Each number is 50 + 12 x the weight over the matrix's rms, rounded and kept within 0 to 99. Layers, rows and columns count from 0.

# q: layer 9 attention query, 128x128, rms 0.113, rows 0-24, columns 64-127
# k: layer 9 attention key, 128x128, rms 0.122, rows 0-23, columns 64-127
q0:57 55 31 33 71 56 53 56 45 33 47 40 43 58 58 26 38 20 61 36 31 34 67 76 61 46 59 42 35 56 51 35 68 58 41 62 49 46 52 58 55 88 49 62 33 32 69 46 58 58 58 67 56 63 35 34 59 64 61 41 56 62 54 55
k0:62 63 79 56 37 46 45 49 50 57 66 64 31 45 43 72 63 64 44 65 75 65 46 30 32 43 32 57 44 45 54 48 37 50 69 44 35 53 43 27 48 32 69 46 68 63 50 48 62 51 54 33 48 41 51 58 41 45 38 54 45 36 51 48
q1:52 54 49 43 38 35 48 61 58 37 41 43 62 42 57 63 52 58 55 54 47 57 59 51 47 55 44 48 56 44 49 62 35 43 60 51 50 49 52 59 39 61 40 49 66 46 48 50 49 45 46 48 46 50 62 52 54 37 59 48 49 53 50 51
k1:47 53 66 50 32 63 61 60 41 53 51 50 51 55 48 21 47 46 27 47 72 57 51 45 34 52 58 52 63 38 65 53 30 51 56 56 50 32 49 64 75 29 63 62 57 56 38 62 38 37 41 60 46 31 33 53 53 46 37 60 53 41 57 44
q2:55 54 57 61 30 30 19 42 66 43 52 55 52 55 60 74 62 65 53 72 49 39 45 43 49 48 40 55 50 50 58 55 22 59 36 43 66 58 69 54 48 42 51 58 48 60 50 52 41 70 46 39 53 57 51 78 53 38 42 36 52 56 50 51
k2:49 50 58 67 49 35 47 58 59 54 54 69 42 42 49 74 54 67 64 54 52 77 54 46 46 48 25 52 59 48 58 46 50 41 63 55 56 52 67 29 50 37 70 57 86 69 43 78 49 49 55 33 67 42 46 82 50 52 62 48 49 53 31 44
q3:55 51 44 55 57 38 44 45 52 66 47 34 64 49 72 50 74 39 60 44 30 33 43 31 59 53 52 56 48 52 47 48 70 67 51 47 50 64 53 54 49 59 40 51 29 38 61 44 52 57 47 70 50 46 40 63 58 49 39 40 44 57 54 64
k3:50 42 47 51 41 53 58 60 42 29 43 60 50 58 41 65 54 53 37 48 33 28 65 51 52 30 41 53 51 53 47 41 58 38 51 42 36 52 38 44 40 59 48 54 76 51 29 42 50 56 59 44 49 34 36 42 63 58 44 43 55 44 70 46
q4:56 74 67 73 35 52 45 55 40 59 55 44 49 39 30 19 50 52 61 68 68 47 43 53 55 43 33 52 22 54 54 38 44 20 39 60 60 44 43 63 55 38 64 45 53 74 35 63 48 65 39 42 31 54 49 51 33 70 61 46 65 56 32 63
k4:47 62 44 51 38 60 41 33 42 61 52 51 37 58 60 53 68 56 51 67 69 64 41 45 51 56 48 63 45 64 71 45 44 55 46 55 44 66 45 52 47 46 70 66 35 58 37 38 45 58 35 46 65 36 57 61 49 48 61 58 74 60 47 56
q5:37 60 28 56 48 54 67 54 47 43 61 58 70 49 54 61 52 64 48 42 46 51 38 34 40 47 38 35 50 46 28 58 58 52 43 29 31 45 53 64 57 42 66 37 30 54 47 45 36 51 28 54 53 49 47 45 33 44 30 59 64 79 64 66
k5:56 54 50 53 62 57 40 51 49 34 56 57 45 54 61 61 80 71 47 67 51 55 70 38 38 53 42 65 60 63 55 29 56 47 44 31 40 59 40 44 55 34 62 46 61 44 50 42 33 61 50 61 50 54 38 54 51 36 32 49 28 72 68 47
q6:66 58 51 53 33 74 25 49 60 62 70 66 46 46 46 48 66 74 30 72 71 58 37 29 58 39 41 49 64 63 40 49 52 39 63 44 41 48 58 45 51 19 48 37 53 58 56 58 49 70 41 54 64 33 57 75 54 55 51 48 60 35 50 37
k6:75 31 35 42 56 51 63 42 51 45 48 71 51 53 64 57 36 45 74 40 29 25 50 37 79 34 57 38 46 51 46 60 69 56 42 46 54 55 34 55 39 31 37 53 38 50 52 52 56 44 58 41 47 66 70 32 44 62 55 40 47 62 49 67
q7:39 30 26 37 53 24 70 49 47 47 30 44 53 39 42 27 46 12 44 22 21 39 37 80 87 27 76 36 44 73 52 53 63 31 30 53 50 41 53 67 41 68 33 61 10 43 57 64 79 40 46 77 66 67 64 41 48 54 38 32 48 53 34 50
k7:50 63 61 56 32 70 64 64 65 66 50 58 47 28 43 51 67 92 43 61 92 96 44 21 24 49 32 47 65 66 58 52 27 39 56 72 32 57 43 36 39 00 70 64 74 67 31 53 26 51 45 46 25 30 46 71 17 47 41 59 59 42 58 52
q8:66 73 17 27 81 58 55 57 40 33 43 20 55 57 49 37 36 10 76 23 19 34 62 70 59 59 66 55 30 67 42 40 89 56 37 71 40 37 38 55 43 99 41 64 17 18 70 52 65 56 52 67 59 78 49 28 59 59 64 51 54 63 46 53
k8:55 39 07 35 69 55 63 33 44 43 34 28 66 51 58 40 24 17 82 30 00 00 53 81 75 61 73 23 43 45 60 63 64 61 26 59 80 49 65 73 57 93 21 48 08 31 63 48 73 49 48 66 45 89 58 26 67 65 64 42 43 55 44 66
q9:44 43 46 43 65 59 57 47 44 31 40 39 50 51 70 36 44 27 64 26 22 62 69 56 56 69 57 39 37 63 50 70 76 55 45 61 40 46 42 51 31 99 35 35 33 44 53 39 70 37 72 56 45 59 66 26 60 42 48 33 40 69 42 51
k9:30 51 41 55 72 44 55 49 59 53 47 56 50 74 48 38 35 28 57 39 34 33 46 60 56 49 57 46 25 47 62 42 61 54 42 61 55 67 54 48 59 62 37 50 47 41 58 63 56 39 46 52 65 63 59 51 63 47 57 60 55 36 52 73
q10:50 43 72 51 58 52 49 44 46 53 47 47 63 35 49 70 53 44 59 55 72 70 45 43 46 61 42 48 61 48 60 66 47 43 68 50 46 59 43 38 35 42 57 42 47 50 38 51 49 32 63 55 52 45 42 56 61 46 36 46 42 57 53 49
k10:41 28 53 44 35 62 52 55 63 67 47 50 67 35 60 68 53 53 44 51 52 53 60 46 47 65 57 58 54 33 54 55 53 43 49 40 34 37 48 51 62 40 55 39 64 54 38 42 44 55 60 37 42 48 39 52 46 55 35 54 42 38 42 56
q11:54 39 59 34 43 44 49 64 48 43 55 79 44 54 32 62 30 73 57 69 69 61 50 30 42 48 44 56 61 34 45 60 43 63 75 38 63 44 51 26 40 16 62 33 61 46 39 55 34 30 44 34 40 33 58 59 34 62 52 53 55 46 47 40
k11:65 69 69 55 65 58 68 41 58 44 31 52 50 47 38 57 49 64 42 66 74 87 33 39 38 54 46 44 66 61 56 53 48 52 63 40 49 70 52 39 55 30 41 55 50 45 40 58 55 74 53 37 34 48 38 73 44 39 68 71 52 64 69 38
q12:20 55 56 68 34 54 46 48 53 62 59 38 66 60 40 67 58 78 45 67 67 60 62 54 37 59 23 39 76 52 59 51 32 38 68 24 51 36 47 39 48 32 56 51 65 43 38 61 48 42 45 40 43 42 36 57 41 42 51 49 56 41 59 42
k12:42 48 39 51 53 58 64 61 45 59 43 45 48 51 50 42 35 41 51 67 56 56 60 50 44 51 55 67 46 62 49 60 27 40 66 47 52 51 50 47 59 59 50 48 53 81 36 50 54 52 51 42 61 25 41 58 71 41 67 48 38 29 46 46
q13:46 41 74 46 47 56 52 53 42 50 80 55 46 52 67 82 38 76 38 77 69 43 52 47 51 41 53 78 63 32 69 54 39 62 62 22 48 42 40 47 58 20 75 62 76 59 25 37 47 32 45 47 50 51 56 82 65 49 48 42 44 56 65 34
k13:43 53 58 51 65 61 43 40 55 70 30 27 55 45 57 58 36 62 70 46 40 51 42 41 52 56 54 24 34 50 34 50 47 48 45 41 53 58 44 48 55 57 37 39 59 44 37 44 37 56 58 51 63 46 45 43 52 50 42 32 57 57 55 39
q14:64 50 65 26 48 58 57 43 67 48 63 39 77 47 61 37 54 46 52 58 37 38 55 50 42 45 40 52 33 53 42 24 43 55 45 45 61 58 43 49 37 57 18 39 52 58 69 68 41 36 32 48 55 44 40 38 52 34 66 48 69 40 57 61
k14:47 42 44 47 35 56 73 54 38 52 44 17 57 43 47 26 54 52 54 50 30 22 47 73 51 54 38 55 55 37 48 64 53 56 42 50 50 51 54 66 60 61 18 36 31 55 40 50 59 58 54 51 56 57 68 49 69 53 44 69 59 63 48 37
q15:55 41 59 56 42 70 39 47 65 71 45 49 43 55 47 60 52 75 39 82 73 59 63 33 35 47 32 57 78 46 47 46 17 53 80 51 51 54 38 31 38 22 58 65 88 62 30 54 26 60 45 37 51 45 55 64 40 36 52 55 57 33 60 36
k15:64 72 59 53 40 33 42 62 58 73 73 58 37 52 37 44 77 94 51 84 90 99 53 45 31 56 15 63 78 55 73 41 39 45 62 37 32 56 43 27 44 30 84 64 86 56 32 60 20 45 29 51 59 30 30 77 24 35 33 75 57 34 71 39
q16:62 81 44 77 16 31 64 48 34 42 58 69 61 39 40 61 52 40 44 49 67 38 51 50 39 51 43 54 60 39 64 32 48 53 43 52 41 42 48 46 35 42 57 45 49 31 44 30 52 45 23 33 38 42 50 42 52 49 20 59 53 41 44 56
k16:52 47 48 59 34 61 49 43 57 51 53 62 45 56 47 43 33 59 48 62 52 50 55 82 40 47 63 48 39 60 53 35 63 51 38 56 83 57 46 60 59 59 50 45 55 40 55 50 33 70 46 30 55 60 50 37 57 66 68 34 62 69 59 37
q17:60 34 67 39 57 37 48 78 35 54 42 54 34 45 30 54 56 46 45 43 44 40 34 57 73 53 49 65 42 40 46 46 27 59 60 28 45 49 58 51 61 34 61 80 58 47 51 46 64 47 67 44 25 62 34 35 77 56 48 48 36 67 55 45
k17:50 80 72 35 60 56 45 45 47 53 25 52 34 33 48 66 32 41 55 35 51 50 39 42 39 68 46 53 46 41 41 42 37 66 65 55 55 40 41 38 56 36 70 55 58 49 53 33 48 74 57 61 38 65 40 33 40 49 69 59 45 46 58 45
q18:40 43 16 43 69 56 51 41 29 26 67 49 73 67 43 56 47 37 63 50 47 62 73 65 39 59 81 60 35 74 37 64 78 72 32 62 51 41 52 77 50 85 34 63 38 49 75 47 69 48 60 54 42 84 36 33 62 60 54 40 69 50 74 66
k18:65 62 70 36 44 49 39 43 60 68 63 60 41 57 54 76 56 79 46 75 88 86 56 18 39 48 32 62 54 39 52 63 50 44 87 45 19 54 45 24 38 24 82 43 81 57 22 55 50 53 63 41 69 23 49 69 42 49 46 44 46 56 43 21
q19:32 58 48 59 57 61 39 60 54 62 39 42 49 23 64 51 62 35 67 39 51 40 45 49 45 54 72 36 74 67 57 61 41 27 33 38 66 38 42 48 55 49 26 84 46 39 50 35 51 67 52 35 53 54 63 56 72 76 42 75 32 42 63 56
k19:38 44 42 48 48 60 47 70 52 52 52 45 43 67 41 75 55 87 57 27 58 52 51 42 45 61 62 79 43 54 60 49 67 40 47 65 56 41 58 53 44 27 40 48 27 36 62 48 38 38 34 44 67 25 44 47 51 40 56 54 43 41 58 32
q20:54 44 35 51 32 58 30 54 51 43 61 42 55 33 58 56 37 48 43 34 17 64 54 64 33 50 72 64 60 66 46 53 40 22 52 16 63 41 55 63 31 36 60 36 48 52 26 43 50 51 19 53 35 64 62 47 68 59 44 39 50 47 46 41
k20:57 54 40 48 66 59 54 80 63 41 26 36 60 56 43 54 61 49 47 38 57 40 36 54 57 22 36 46 58 42 59 50 44 51 36 56 43 64 55 48 30 46 33 63 57 50 65 58 39 48 49 43 61 57 45 35 59 46 67 62 32 53 65 66
q21:69 69 59 24 53 51 49 57 50 30 45 49 68 46 45 40 42 40 55 37 30 54 47 65 61 76 46 49 36 56 50 34 62 66 36 64 41 74 59 32 32 67 54 34 36 63 50 63 51 69 52 46 38 56 37 39 68 45 48 37 39 45 30 42
k21:50 46 71 60 32 51 68 34 42 70 48 59 47 59 40 79 51 52 66 58 72 69 49 48 46 63 31 60 65 54 58 55 54 61 46 28 37 39 33 36 80 28 62 53 70 58 53 41 36 60 58 42 62 43 50 58 49 42 45 54 46 44 54 54
q22:44 57 23 16 42 55 59 81 26 40 51 34 48 53 26 41 52 41 70 42 43 33 63 47 28 70 32 38 37 63 59 62 68 61 37 62 30 50 55 57 52 56 22 63 46 23 53 33 45 34 55 55 45 52 72 31 59 47 46 45 40 37 40 48
k22:68 71 63 44 38 44 59 47 70 48 66 67 61 36 72 51 35 59 37 55 56 86 51 21 33 58 46 62 58 49 59 44 54 45 67 38 46 50 41 32 47 55 44 60 81 47 42 57 39 50 37 46 75 31 29 79 66 44 56 77 77 28 47 35
q23:60 66 51 34 48 69 60 45 55 46 42 55 48 72 39 34 58 53 55 28 73 43 55 57 33 55 62 58 52 66 65 66 47 50 53 52 55 74 54 69 40 43 64 54 64 59 32 79 45 37 55 61 50 34 37 29 54 52 45 62 50 38 44 53
k23:51 60 51 57 56 54 42 37 50 37 46 50 47 86 35 51 37 30 53 52 30 52 43 44 58 51 44 48 50 63 62 55 40 60 43 53 36 50 59 62 64 73 79 32 65 46 61 52 76 57 51 50 36 57 60 49 40 54 47 41 67 34 59 61
q24:57 58 63 37 70 42 58 71 53 43 53 41 63 52 56 15 52 21 71 48 32 52 66 46 53 77 69 45 55 50 57 39 39 52 30 61 62 53 66 46 36 57 69 31 40 41 56 24 52 47 43 75 76 32 50 23 59 62 40 34 59 63 45 66